Weights of a small GPT-style language model, trained from scratch on English Wikipedia.
Size: 13 layers, 12 heads of 32.
Architecture: RMSNorm before each block, rotary positions, no biases in attention or MLP, untied embeddings.
Training: a variant of Adam for these matrices, 5381 steps.
Each number is 50 + 15 x the weight over the matrix's rms, rounded and kept within 0 to 99. Layers, rows and columns count from 0.

# layer 3 MLP down (transposed), 1024x384, rms 0.035, rows 281-299, columns 256-383
59 27 49 54 45 68 31 40 49 48 68 30 82 53 39 57 54 56 37 64 44 27 50 33 73 38 32 54 66 64 34 41 39 41 47 39 76 47 36 50 17 43 43 62 28 43 52 44 73 57 37 37 56 38 54 34 39 54 66 45 42 48 56 08 34 53 55 85 58 63 71 79 44 36 56 52 12 63 44 45 69 43 45 54 74 95 81 52 62 57 63 57 46 60 62 44 50 37 57 43 67 38 30 56 61 56 52 27 59 69 44 43 64 34 25 39 30 37 33 62 56 82 54 20 37 50 42 58
30 56 68 49 57 37 50 71 30 31 53 62 33 39 56 61 38 50 42 33 30 62 43 71 70 53 45 30 40 47 54 26 55 54 63 66 61 78 59 48 32 16 47 08 50 62 31 34 65 38 48 65 49 48 58 38 71 31 63 46 35 49 61 25 55 60 31 58 50 55 34 65 51 65 64 19 15 50 59 48 55 28 62 58 56 54 55 80 54 46 29 48 30 56 29 67 49 67 57 52 73 60 43 31 51 52 50 50 43 66 59 78 51 57 57 59 62 49 69 79 47 43 71 74 72 48 45 30
64 65 52 47 65 46 28 40 57 29 50 43 57 27 54 37 63 62 30 30 73 41 51 71 44 33 67 46 55 36 42 56 66 29 53 59 21 32 38 47 42 56 59 54 32 55 45 48 39 57 53 35 46 56 52 77 58 66 66 65 56 42 36 44 29 38 29 39 36 53 13 40 43 33 29 18 55 34 46 43 35 58 45 56 60 47 66 60 53 42 54 55 48 59 47 55 57 47 61 55 37 43 52 57 43 50 65 64 28 54 70 40 49 68 56 35 54 47 45 54 55 50 73 27 43 52 49 32
42 39 27 35 38 52 57 45 43 49 53 60 24 65 61 66 37 48 74 42 50 63 86 31 42 67 10 19 33 67 63 07 44 40 67 43 45 48 57 38 56 49 55 37 38 36 80 75 48 75 48 46 43 47 53 59 51 50 96 51 77 41 83 56 55 51 67 57 75 41 55 47 55 39 63 72 49 69 49 60 74 69 33 58 62 60 43 30 70 38 55 50 52 30 89 50 50 65 59 58 52 57 52 12 46 58 57 32 45 66 56 28 56 25 59 24 14 45 59 51 07 31 61 59 43 80 44 70
45 50 57 36 37 46 65 62 61 45 46 46 36 53 45 29 32 61 71 53 69 61 60 65 56 67 48 26 56 50 52 41 48 39 42 14 27 50 52 63 31 54 98 30 42 61 63 44 31 61 55 21 59 59 39 36 59 69 78 57 44 52 32 69 58 14 52 49 54 45 67 41 56 62 52 61 68 75 26 48 43 42 51 42 49 31 77 70 61 61 48 63 54 46 44 59 43 48 57 70 69 41 56 49 50 36 46 46 58 79 50 71 36 49 49 38 48 51 51 45 32 50 61 51 25 32 42 71
29 33 56 36 25 45 56 38 64 44 31 71 44 63 68 70 76 39 60 44 36 40 58 55 24 54 49 66 40 42 47 33 56 36 45 43 53 46 58 35 51 39 55 69 62 67 33 47 38 41 71 49 71 45 61 45 54 61 76 61 82 71 33 37 60 44 44 64 61 44 39 36 75 57 25 59 55 34 58 44 63 68 59 77 75 55 50 60 42 30 42 32 72 27 60 51 55 84 56 62 40 50 53 61 43 78 50 50 63 31 63 59 64 60 26 62 33 40 24 45 31 57 47 46 31 59 73 30
52 38 63 45 61 36 68 61 58 41 60 49 49 69 56 42 43 46 53 50 45 33 46 70 27 68 68 46 42 56 73 43 30 38 55 50 55 78 46 45 82 49 46 38 56 88 56 56 84 20 78 44 64 45 54 37 69 15 64 71 68 55 51 31 46 78 57 79 43 36 58 56 41 74 73 47 65 63 34 40 11 24 54 51 30 55 22 43 27 16 21 58 62 77 49 61 62 69 49 63 78 40 58 37 54 71 65 53 82 79 47 61 66 49 60 57 86 68 53 89 51 35 50 51 71 42 49 34
79 14 67 46 45 50 59 69 46 65 69 27 52 40 55 68 40 54 46 37 64 39 66 59 47 54 33 37 58 70 55 53 28 47 42 36 42 48 26 54 75 49 44 62 49 85 31 47 39 41 47 76 38 80 57 62 50 53 81 53 49 25 41 70 50 70 59 60 80 67 54 25 38 59 34 40 54 43 54 64 54 55 35 73 32 54 54 53 53 44 57 50 48 75 49 45 53 38 66 68 42 46 47 48 34 44 50 57 55 32 59 51 56 68 39 48 54 36 84 63 62 47 41 48 44 45 62 41
58 74 36 23 61 38 30 45 42 55 78 50 44 30 47 50 74 42 69 40 28 37 68 44 16 41 72 44 73 45 70 70 51 52 65 50 54 64 61 32 36 72 58 65 54 73 29 46 38 51 55 62 55 31 36 44 27 46 38 43 28 48 50 56 67 36 51 49 26 63 51 31 22 54 31 53 68 40 59 39 44 68 90 40 47 43 61 44 50 59 14 50 79 48 55 44 35 22 12 43 53 71 44 65 66 40 68 43 54 70 56 57 65 61 46 53 59 38 73 30 41 43 39 52 61 74 49 20
48 59 35 63 71 56 59 11 56 46 32 50 46 63 68 47 56 53 52 62 50 85 48 23 56 32 35 70 57 35 49 49 60 46 52 36 52 65 71 52 24 62 65 77 62 48 47 24 70 43 43 29 28 30 57 60 54 67 24 76 62 20 51 40 52 84 33 31 49 54 48 59 52 27 87 49 10 81 68 44 63 63 50 51 50 62 70 83 72 47 42 40 50 32 51 36 55 72 28 44 69 21 33 59 19 43 52 51 46 40 67 42 44 55 55 60 53 54 48 52 49 39 51 46 57 64 55 58
48 56 52 60 32 53 52 22 40 47 39 56 57 37 51 46 62 34 43 72 51 53 45 62 47 33 72 41 56 50 45 37 63 48 54 36 59 48 36 69 41 65 33 50 26 48 53 50 46 48 22 42 51 56 62 34 35 52 49 68 56 59 52 65 44 54 37 72 61 58 57 72 80 66 53 45 38 64 20 60 56 49 56 68 30 74 25 54 25 28 37 51 36 69 58 54 44 52 49 54 64 15 51 75 54 55 21 23 49 43 45 45 74 58 15 37 31 35 39 57 85 62 62 34 54 26 52 78
55 40 46 75 56 30 66 54 28 48 42 54 61 35 45 48 28 42 35 57 50 62 44 61 32 57 69 41 62 52 63 23 44 63 44 44 45 33 38 72 27 57 40 39 97 45 62 42 53 51 61 50 49 39 46 49 37 35 76 61 36 58 54 42 40 59 54 58 32 30 39 46 54 70 90 56 50 63 45 52 31 71 59 92 58 25 61 52 59 50 57 36 40 62 57 43 40 39 67 16 28 47 59 45 34 50 26 33 51 64 46 69 56 65 38 65 77 60 44 56 90 34 52 42 72 43 49 64
51 52 37 48 45 45 41 61 72 69 66 62 59 44 48 39 31 62 73 58 56 52 53 53 31 74 33 48 23 57 52 28 29 24 25 69 34 48 52 39 62 17 39 54 73 72 44 33 69 44 89 68 57 35 41 64 40 44 85 45 50 56 53 10 56 46 49 57 59 63 51 37 55 45 24 58 66 52 36 46 58 39 48 31 42 51 68 35 41 63 59 37 67 60 57 59 36 41 35 72 44 39 40 37 40 75 46 56 76 23 52 38 26 37 56 67 62 66 41 18 57 53 52 82 22 53 61 71
56 51 37 48 48 66 76 31 19 58 44 66 56 45 63 45 53 36 58 71 56 19 40 61 68 38 55 63 41 41 67 47 43 65 49 61 71 48 58 63 39 23 63 50 77 40 43 40 42 62 70 49 53 59 52 62 67 40 41 81 51 60 45 23 51 58 73 61 64 61 46 65 11 68 35 67 43 42 62 63 75 65 70 39 45 42 32 68 51 58 41 69 45 33 44 98 18 64 33 50 46 35 57 10 77 44 47 54 44 50 58 62 27 33 44 63 63 46 58 35 47 50 56 59 57 38 59 39
75 49 61 70 57 34 54 66 59 61 57 39 38 49 44 58 34 59 46 73 62 43 72 64 47 43 52 50 72 54 37 39 43 44 48 41 71 52 46 51 70 47 43 56 40 36 37 38 52 73 34 66 40 75 47 52 48 33 48 66 65 42 75 56 50 32 71 20 50 69 33 63 35 35 69 42 68 42 51 21 64 42 64 54 57 38 41 46 64 53 69 38 55 50 63 90 35 46 49 68 29 78 35 51 63 46 30 36 41 54 61 36 67 68 64 44 40 27 53 69 69 88 47 35 69 75 71 35
70 59 30 29 45 66 59 53 25 66 48 45 31 63 41 47 39 47 54 59 65 29 64 50 66 25 28 60 35 35 65 47 51 41 45 43 60 56 61 40 38 91 63 60 67 83 64 40 59 42 29 36 50 62 57 65 60 67 58 80 35 63 64 40 58 34 45 74 30 89 27 07 66 27 46 61 43 53 52 61 42 82 16 48 40 32 61 34 42 56 54 59 34 67 34 19 80 60 72 32 46 29 56 81 51 52 63 17 33 49 66 41 60 53 46 76 38 61 33 55 38 30 47 59 56 51 50 70
37 67 58 43 69 59 25 72 62 36 61 54 49 27 42 61 00 24 48 40 72 73 77 61 33 30 62 40 61 37 46 41 36 44 32 45 47 60 49 49 63 27 30 69 55 49 67 62 36 69 38 56 37 58 46 42 51 65 27 40 74 23 71 55 51 23 58 50 79 54 50 48 48 70 35 45 45 47 37 62 58 53 30 61 28 42 26 71 47 50 19 52 40 75 76 33 61 51 66 43 47 45 58 51 68 49 42 62 50 46 46 50 56 57 66 40 43 47 52 36 53 50 48 20 66 65 23 12
63 59 44 70 40 45 42 41 43 51 40 47 17 58 54 51 36 45 75 78 33 50 99 38 64 42 75 30 50 26 29 36 69 33 48 32 47 23 34 30 56 65 56 60 50 71 55 53 78 45 24 34 53 57 37 56 51 41 40 52 58 48 43 32 66 30 40 46 47 44 71 24 74 51 43 53 25 77 42 33 65 78 25 52 62 83 19 38 46 42 65 58 69 65 86 32 52 66 33 63 37 38 60 37 52 50 26 22 64 49 48 47 28 56 60 66 61 64 75 38 42 48 67 44 66 74 61 59
74 39 43 68 42 54 42 48 65 43 56 63 42 27 59 63 35 52 49 32 79 38 38 67 52 57 65 33 46 24 37 74 69 65 40 65 25 54 59 61 37 78 80 53 54 69 40 57 73 51 63 70 37 34 58 64 49 76 38 65 61 62 34 38 56 73 26 94 60 36 43 57 33 47 80 20 40 32 41 46 64 44 67 44 58 53 44 54 61 44 36 29 68 66 36 40 54 40 38 47 53 51 90 60 75 23 80 49 34 43 50 48 43 70 39 60 40 46 25 36 55 44 32 66 67 32 59 74
# layer 3 MLP gate, 1024x384, rms 0.0434, rows 282-299, columns 256-383
52 52 34 56 41 36 43 46 35 58 51 59 70 70 57 48 35 47 75 42 68 59 42 56 45 48 56 26 78 58 44 48 58 58 74 42 66 63 56 43 60 40 43 41 57 13 42 70 38 51 55 64 39 52 69 53 60 70 52 24 56 73 57 38 53 76 55 55 34 38 35 32 48 53 64 45 50 84 68 33 51 37 50 73 60 62 71 51 40 46 67 45 72 64 72 57 47 80 52 35 60 71 72 52 53 38 58 18 54 60 41 30 49 40 62 19 61 63 42 55 39 32 61 48 52 32 37 30
46 45 19 54 64 49 63 65 31 44 52 87 66 41 59 30 54 42 53 60 62 55 42 43 52 46 61 57 47 42 51 34 32 49 41 57 59 52 56 30 25 49 50 66 61 26 67 66 62 27 55 53 86 48 41 59 53 77 44 44 27 62 64 75 36 70 50 49 37 24 77 47 37 45 38 40 70 55 66 48 63 54 28 35 43 66 69 39 41 30 47 22 62 15 33 42 62 56 46 36 68 55 57 68 60 68 73 35 50 39 57 50 43 43 47 48 75 39 39 24 61 30 60 35 59 44 52 63
51 35 78 73 40 65 50 52 77 35 54 46 44 61 49 65 63 52 32 36 64 63 30 64 23 60 55 43 65 35 19 69 37 64 64 51 77 27 34 32 54 65 38 58 45 45 72 27 35 38 47 39 61 63 50 48 54 47 66 59 43 46 39 61 61 45 38 54 36 64 30 65 33 39 54 37 34 46 67 59 84 55 66 62 30 39 41 50 63 52 46 24 55 65 20 40 76 11 61 55 69 58 58 44 46 30 50 68 51 41 36 30 59 22 38 37 79 37 58 55 46 50 47 64 57 53 28 13
80 64 63 31 52 53 40 47 52 58 47 56 56 27 58 53 35 38 37 38 57 45 71 25 51 63 58 53 63 45 63 58 51 55 82 35 66 60 59 40 18 48 29 33 64 55 37 56 68 27 59 27 59 45 43 37 84 70 62 58 34 31 44 52 48 47 46 52 62 47 28 45 12 43 67 42 48 52 37 64 38 49 21 25 32 38 63 44 38 61 57 28 43 55 78 44 54 60 56 46 53 46 35 33 76 63 37 56 66 34 30 51 69 57 52 41 56 62 68 53 44 60 40 53 54 62 45 55
55 38 69 54 15 41 38 57 50 40 25 71 45 43 63 68 50 37 27 27 44 67 65 23 59 69 40 22 62 28 51 50 36 53 33 49 65 49 67 56 26 48 63 48 28 35 27 56 21 37 35 76 63 63 54 60 56 47 73 53 86 62 83 25 47 53 83 55 45 78 47 39 45 42 22 37 40 30 48 54 89 63 47 52 57 37 59 43 45 18 43 30 46 44 70 43 59 35 62 42 45 41 57 26 72 58 37 30 67 53 41 42 21 37 60 57 60 63 43 37 62 43 43 58 65 39 48 43
58 50 28 10 47 64 42 56 55 53 78 50 28 70 73 33 14 61 43 72 44 71 69 39 58 38 66 50 61 31 51 55 57 32 43 83 71 37 40 57 54 35 34 56 41 62 36 48 60 50 53 32 65 60 62 53 48 51 55 30 48 63 67 23 76 79 54 42 59 57 65 55 65 61 62 29 70 38 57 42 36 67 53 39 33 61 51 47 66 33 31 43 63 57 41 53 69 62 62 52 65 12 53 27 54 65 61 42 70 73 47 30 69 35 56 35 50 50 54 71 17 57 60 52 65 40 51 21
55 54 39 40 66 54 72 48 47 51 58 22 67 63 16 56 36 38 40 14 58 50 48 42 83 33 74 48 39 70 87 37 42 33 61 65 52 49 81 53 44 45 61 47 68 42 60 57 14 56 81 47 40 55 26 62 44 42 78 50 32 30 63 50 38 83 41 36 83 39 28 44 36 29 40 52 65 51 21 41 28 58 40 72 63 62 43 46 39 71 46 24 39 44 39 47 31 48 62 56 58 62 35 42 45 55 87 28 71 55 33 68 62 47 65 31 55 66 38 65 42 55 54 74 78 57 72 25
11 56 35 83 66 50 69 49 57 34 55 46 37 62 37 46 24 73 27 74 22 45 49 43 45 47 64 62 51 47 45 81 30 61 41 44 90 67 44 58 22 64 44 37 47 62 58 58 59 43 73 44 56 48 45 32 57 49 72 52 57 41 68 58 63 64 35 77 40 79 35 59 29 46 61 32 35 39 43 64 48 55 42 45 57 66 29 35 70 50 55 37 74 80 36 60 57 33 48 38 70 48 51 47 58 81 74 49 42 43 62 59 17 41 42 27 53 71 36 61 33 54 66 65 64 73 52 61
43 74 71 24 57 66 55 54 50 42 81 41 69 81 52 64 41 66 61 88 66 71 57 66 59 74 42 40 44 63 34 38 37 47 55 52 51 44 46 66 55 40 36 32 43 62 24 57 70 56 32 46 47 66 72 29 51 60 57 45 56 75 60 61 60 70 51 41 55 46 53 40 29 76 52 48 56 50 45 59 43 73 33 53 54 40 48 27 45 26 43 32 56 60 44 49 63 50 39 55 32 68 77 60 37 32 55 61 43 60 27 62 33 21 46 43 54 67 56 47 32 43 45 49 67 68 39 61
33 46 50 61 46 61 43 44 55 72 39 63 67 47 66 32 55 68 29 39 54 37 29 40 68 48 34 44 74 65 43 52 35 57 41 53 49 46 49 58 54 60 43 69 37 65 45 41 58 42 59 59 44 81 65 30 64 58 69 56 68 46 65 50 50 34 58 76 56 55 37 36 46 52 40 50 49 30 51 21 64 75 48 32 57 28 41 66 27 50 43 98 49 43 67 51 46 33 61 29 32 66 69 35 44 37 38 62 71 76 59 65 49 52 56 46 46 26 47 40 68 59 63 52 50 48 48 48
54 60 44 66 66 68 44 71 54 67 42 68 43 44 46 63 41 34 33 66 76 54 68 41 44 38 66 41 42 24 43 34 61 58 59 78 76 33 32 48 59 61 28 67 63 39 67 52 51 35 74 80 63 33 65 36 70 60 50 58 81 68 23 44 59 61 35 80 48 49 40 36 53 72 44 70 66 57 39 50 52 75 40 36 53 49 60 43 45 47 49 31 44 42 42 49 41 29 58 57 49 23 60 47 82 80 49 26 45 44 62 61 30 39 38 55 67 44 42 44 68 46 37 64 41 43 39 71
22 56 63 49 34 28 33 51 40 48 26 50 55 62 31 36 57 47 59 47 42 32 67 58 44 59 72 40 38 67 43 60 56 52 36 46 62 09 38 37 33 26 59 28 60 55 76 52 36 45 44 17 91 58 83 34 75 72 59 67 49 22 54 66 39 65 27 52 46 55 24 46 49 36 52 50 71 60 75 54 49 43 73 81 25 49 39 28 45 42 35 49 85 73 53 34 50 65 62 37 76 52 75 52 42 58 48 55 61 45 08 62 40 48 44 35 24 44 44 88 36 30 42 61 37 37 27 27
69 28 31 74 48 33 68 56 49 53 37 43 56 38 64 65 44 26 44 64 62 52 52 67 52 54 70 48 40 67 42 72 56 43 53 62 76 43 62 35 42 70 62 35 44 60 40 47 52 45 68 38 40 55 41 48 52 71 46 43 59 25 26 60 46 78 26 71 62 61 26 55 40 62 44 60 32 64 53 53 27 60 78 63 38 39 24 53 49 25 54 50 42 41 34 51 59 40 29 44 81 61 49 64 69 63 59 56 39 64 43 44 52 18 36 45 69 50 58 34 75 61 70 62 58 39 56 55
56 33 61 65 47 32 66 47 50 35 70 63 50 31 81 21 35 52 35 68 65 27 43 50 31 29 40 46 50 40 51 43 67 41 45 60 52 46 44 26 47 46 49 33 55 75 47 60 65 51 62 61 63 53 52 49 40 38 56 52 79 53 60 61 45 29 29 62 62 71 46 32 56 49 24 56 55 29 82 42 36 50 52 55 23 58 58 60 46 54 55 23 47 61 73 48 54 21 24 35 59 63 36 39 56 24 68 64 57 31 47 42 60 39 44 50 44 72 71 58 57 54 36 53 53 48 55 53
30 58 39 43 49 40 28 71 64 44 37 18 85 25 67 45 66 39 42 31 46 60 72 67 37 45 48 57 58 54 23 62 23 46 46 73 65 55 48 54 51 60 49 39 41 77 58 58 67 24 25 68 70 45 44 46 29 44 53 56 44 63 51 48 74 53 47 52 71 31 55 43 49 24 29 19 69 42 61 52 46 53 64 51 48 44 63 61 24 39 43 56 30 62 33 34 90 33 81 65 60 36 52 57 25 44 44 43 32 76 58 87 69 33 69 51 58 54 55 52 31 35 24 78 27 57 45 50
44 20 37 43 31 87 71 39 30 39 61 64 47 51 70 62 18 53 56 44 30 63 47 56 70 46 35 25 49 42 46 38 60 25 41 78 55 62 57 61 25 58 52 55 36 51 29 62 65 32 57 56 49 49 72 33 74 35 62 62 55 46 64 66 59 48 30 61 47 55 42 42 43 38 36 55 40 40 66 32 58 56 45 59 53 46 31 47 34 46 44 53 42 74 56 66 54 68 33 39 75 69 75 48 30 92 24 43 58 43 71 45 39 34 60 13 60 65 54 49 41 66 59 44 44 57 76 51
57 41 52 54 58 35 61 39 62 73 28 19 39 67 43 77 49 58 31 64 87 53 40 46 79 85 29 34 71 54 45 60 21 51 37 54 28 67 34 52 12 59 37 61 71 60 66 58 40 72 56 36 58 39 46 59 37 45 38 44 65 62 66 28 48 48 31 77 88 74 28 32 49 32 52 40 57 81 57 56 65 35 49 61 50 34 50 51 41 44 48 69 57 53 82 31 55 51 42 47 45 54 31 74 24 60 33 49 51 37 85 26 46 56 64 38 38 29 20 40 50 44 48 66 51 46 56 34
49 30 72 59 64 51 54 84 45 49 28 56 37 29 30 47 42 39 36 37 60 44 37 48 47 63 77 27 37 37 36 80 27 34 36 57 47 72 44 54 58 74 84 40 39 42 64 59 60 48 50 28 38 35 54 79 71 48 71 24 50 55 68 52 49 44 19 42 27 50 44 59 51 47 77 58 35 61 37 48 46 35 47 47 28 37 55 64 43 58 54 58 48 34 53 46 78 32 47 64 40 49 75 39 57 75 68 36 44 74 28 71 28 60 60 48 31 77 38 38 58 32 71 60 41 32 37 36
# layer 3 MLP up, 1024x384, rms 0.0409, rows 282-299, columns 256-383
42 36 39 49 62 48 26 59 45 52 48 43 23 41 67 62 42 76 61 33 51 46 74 60 34 61 49 38 75 35 52 52 34 32 47 52 57 43 67 37 49 48 49 45 38 46 54 55 47 37 25 36 49 34 50 37 33 46 61 22 55 49 45 64 42 65 55 27 40 42 45 36 35 56 35 73 36 60 61 23 42 28 54 29 85 71 33 51 58 45 48 50 52 21 77 82 63 33 25 59 45 56 31 74 76 42 57 67 22 54 78 11 45 25 56 49 33 38 61 59 65 33 51 24 40 35 58 38
32 62 47 56 24 29 49 22 48 40 43 22 23 57 72 48 72 50 40 33 70 23 64 37 43 41 68 38 67 52 39 74 31 42 60 58 44 47 46 40 52 49 63 66 32 33 75 32 60 80 59 53 51 53 60 30 38 45 60 67 64 63 22 47 28 22 47 40 38 46 44 30 34 67 71 45 63 47 59 71 16 67 72 60 64 37 44 50 55 60 61 29 32 66 40 45 44 48 52 52 54 47 42 58 60 62 51 49 53 53 67 52 51 58 70 25 70 41 44 50 67 39 55 23 56 41 45 51
41 44 52 53 34 67 72 44 52 48 39 68 42 81 58 35 56 50 51 79 74 51 84 66 57 36 35 23 18 50 51 37 48 33 68 24 38 56 68 53 62 47 56 30 20 60 45 38 32 66 15 31 62 35 57 58 36 56 80 23 68 41 61 71 45 41 28 64 55 27 50 48 70 37 46 60 57 81 17 83 40 41 27 50 31 40 44 45 54 46 63 77 60 45 72 40 51 71 46 44 24 39 64 57 51 63 54 31 52 65 54 39 63 51 60 48 44 44 32 38 65 79 55 26 48 69 77 82
32 50 41 53 41 37 62 38 47 55 54 35 66 27 35 50 70 28 64 51 65 43 69 65 25 71 59 60 46 78 58 80 23 68 55 34 22 41 46 24 63 71 58 66 66 42 69 42 42 40 48 49 50 67 61 34 30 54 22 32 57 51 60 63 34 53 62 35 46 47 57 59 50 55 40 53 43 68 58 77 45 72 41 39 48 30 44 42 27 40 26 73 54 36 27 47 54 78 80 63 56 39 34 61 56 22 59 53 56 61 44 64 39 47 32 40 56 63 68 48 67 32 56 30 60 50 50 62
73 45 67 43 17 28 44 23 32 50 24 53 37 42 33 56 41 32 37 60 56 36 73 14 57 57 56 39 62 63 33 51 22 70 70 37 68 60 34 51 43 74 64 47 40 57 43 36 45 17 44 61 52 41 30 24 57 41 72 42 81 82 60 35 35 55 31 67 65 54 42 71 84 41 47 58 69 27 35 44 73 39 56 77 57 58 66 80 36 34 38 73 64 39 56 52 35 66 54 32 57 62 50 34 42 77 57 38 44 59 31 65 53 46 63 67 71 33 18 59 31 52 52 70 57 46 59 63
50 56 67 67 17 44 49 50 19 70 33 23 42 65 72 71 63 37 53 87 60 48 56 39 55 61 35 53 35 65 41 80 44 69 77 41 57 40 67 50 80 50 42 40 53 39 63 61 72 36 58 48 40 62 70 30 58 59 70 70 28 51 45 52 67 63 63 61 29 59 69 72 46 52 48 50 48 62 34 61 53 76 47 77 50 52 48 25 23 58 40 33 55 48 83 45 60 49 16 40 50 69 20 66 20 70 57 41 74 40 62 27 35 43 49 48 51 65 29 46 53 50 44 57 14 29 28 74
50 31 51 57 28 49 23 50 39 61 76 61 63 45 59 67 78 51 46 54 57 59 76 55 48 53 54 52 55 68 27 36 50 45 64 38 59 72 58 51 73 64 45 52 65 31 37 31 56 62 29 32 66 71 69 53 40 42 36 48 44 65 67 59 65 57 59 29 51 54 43 52 51 77 40 23 34 62 31 57 39 42 62 41 30 56 60 45 41 46 51 70 54 45 78 15 25 58 41 55 47 68 52 64 61 76 54 67 44 61 60 30 21 42 56 52 45 43 73 33 45 29 77 61 38 58 68 49
52 59 49 48 67 66 73 58 49 46 52 51 27 47 90 70 48 45 63 32 67 55 62 58 39 32 54 67 42 62 73 74 32 24 67 71 67 34 48 49 62 61 62 69 36 46 67 67 44 61 53 55 61 32 38 39 55 59 31 30 52 30 41 30 76 63 71 37 28 49 43 66 66 54 37 33 35 69 47 78 93 43 63 37 55 46 68 54 58 58 34 52 47 33 78 34 52 71 34 73 37 58 41 70 57 51 72 29 57 47 25 52 73 51 56 50 58 61 31 82 54 47 46 40 51 75 75 46
49 62 45 37 36 61 50 25 38 56 50 60 27 36 47 45 46 58 33 52 59 41 57 29 41 38 65 75 35 33 47 48 61 48 50 40 53 59 80 51 57 69 62 61 40 83 78 51 39 49 40 22 55 46 43 57 41 63 59 47 47 22 35 47 51 46 28 32 60 58 37 81 78 47 32 41 33 67 18 46 49 36 36 61 30 51 76 39 75 57 35 63 61 47 41 33 40 84 60 35 30 50 21 42 37 54 52 55 31 57 34 68 42 67 59 66 55 61 39 35 58 49 33 56 70 51 42 59
49 36 49 38 63 53 61 41 64 37 64 44 34 39 32 66 59 21 54 34 66 57 45 38 72 47 40 32 71 34 35 45 77 21 36 62 37 65 51 49 23 50 58 39 31 60 57 72 57 24 55 47 71 68 51 76 36 72 73 52 32 26 44 39 44 46 65 59 45 26 74 43 60 54 67 37 72 63 45 69 27 21 43 41 78 32 74 32 57 42 77 27 69 83 46 61 19 64 35 53 37 37 64 46 23 30 76 56 49 53 45 40 50 28 43 45 67 57 40 66 49 54 65 42 45 71 40 51
54 68 44 67 37 63 77 67 40 69 43 73 52 60 37 40 68 37 55 53 65 74 70 23 28 58 63 38 75 65 41 29 46 70 42 66 51 44 42 68 10 59 33 32 81 57 62 65 50 52 35 47 57 67 33 64 48 28 66 45 44 76 56 60 39 33 49 60 47 40 40 18 56 53 69 52 46 68 19 50 32 61 37 47 36 27 75 39 53 48 38 54 38 70 54 42 43 33 40 76 56 31 56 64 63 55 38 66 35 62 60 39 50 33 35 69 48 36 24 50 65 41 45 49 37 48 62 40
63 33 56 64 52 59 30 66 56 62 80 57 75 36 65 53 33 71 59 36 72 56 21 43 27 47 39 31 39 57 26 54 41 62 38 71 35 23 66 45 47 45 63 46 26 44 47 56 54 64 49 46 62 37 39 57 46 70 80 36 56 75 65 39 67 43 49 47 55 58 53 66 68 44 43 65 49 29 47 71 54 35 58 36 62 42 35 32 55 65 28 74 35 48 43 33 43 39 55 64 69 61 70 52 45 48 51 31 37 24 46 56 66 20 62 66 40 62 64 51 37 26 50 73 37 27 56 67
50 60 37 33 36 51 39 68 40 68 60 46 43 40 67 40 58 66 53 75 53 33 44 40 36 58 47 50 36 30 54 51 45 46 49 47 43 59 58 52 56 54 78 58 51 47 29 67 34 79 64 83 45 24 64 39 43 53 26 64 44 64 55 38 74 75 54 25 45 91 40 66 57 64 45 38 54 34 35 42 45 64 38 39 47 52 22 31 41 56 77 27 51 49 42 64 38 67 45 45 33 62 68 43 66 81 21 27 31 43 45 49 41 23 58 50 34 49 37 59 56 41 30 60 44 83 36 69
74 45 57 64 49 65 60 69 58 42 58 45 53 54 47 55 39 45 39 22 55 57 66 65 68 75 54 58 41 46 48 39 39 48 55 39 60 35 33 61 64 77 37 29 88 43 64 60 68 26 46 57 64 70 57 73 23 47 66 61 20 67 56 54 64 26 66 28 65 63 60 69 48 62 64 58 21 53 63 35 69 44 36 52 62 31 67 68 40 33 44 59 48 58 57 21 35 70 49 35 53 36 49 34 55 38 29 43 44 52 72 65 17 72 71 50 49 62 41 42 69 68 52 68 35 52 67 60
77 78 72 73 22 14 41 68 54 58 26 68 40 71 76 64 36 52 76 42 67 67 59 35 34 68 18 29 37 39 48 48 38 70 40 24 67 65 34 28 41 63 52 52 69 41 53 43 26 23 69 45 17 45 57 41 44 57 31 58 45 57 55 61 33 24 52 42 31 46 54 20 53 59 76 39 22 47 49 45 68 38 16 63 50 65 29 56 44 49 46 85 17 62 31 69 46 55 43 55 61 16 69 76 39 76 59 59 42 69 62 67 39 31 67 60 47 62 22 73 52 27 41 59 65 50 42 72
34 57 27 34 27 49 39 50 63 65 52 72 27 65 31 31 33 19 45 27 69 38 39 61 26 38 53 44 48 45 55 44 53 22 48 49 26 34 51 44 59 51 52 50 32 74 66 72 55 85 51 56 56 76 31 48 39 52 20 37 70 11 51 59 58 32 36 60 54 50 70 42 35 46 30 31 56 61 35 44 58 64 47 35 45 45 48 36 47 34 29 73 38 77 60 40 54 53 73 63 48 27 70 78 38 58 62 47 49 55 48 51 67 28 74 30 44 48 71 26 60 82 53 45 65 61 44 65
54 45 41 80 73 69 45 37 70 58 65 40 51 78 38 48 12 83 45 26 37 52 39 54 65 42 24 26 32 32 24 54 70 31 72 61 74 48 51 37 37 60 73 30 55 57 53 18 56 38 62 62 70 43 42 84 29 48 57 60 37 37 57 68 60 67 40 40 77 53 42 24 27 36 51 67 60 39 22 64 53 45 26 39 61 44 51 22 41 53 23 40 49 36 50 64 46 27 39 37 52 56 51 75 61 47 32 33 32 32 54 30 36 56 54 42 75 37 53 54 30 47 54 36 71 44 52 43
40 49 43 41 55 48 32 64 40 69 67 42 53 15 44 41 39 40 29 32 51 57 37 56 34 50 50 74 29 28 69 49 74 41 65 46 36 63 63 61 32 50 57 60 44 50 61 45 60 68 44 48 19 34 31 52 37 61 40 43 56 71 35 52 40 32 52 86 62 48 58 53 26 29 62 43 28 40 36 27 24 32 66 27 62 49 48 49 58 60 55 35 59 51 72 59 61 45 47 80 69 20 48 40 46 33 66 51 43 23 51 53 45 78 53 55 50 73 41 29 52 59 72 35 61 65 63 41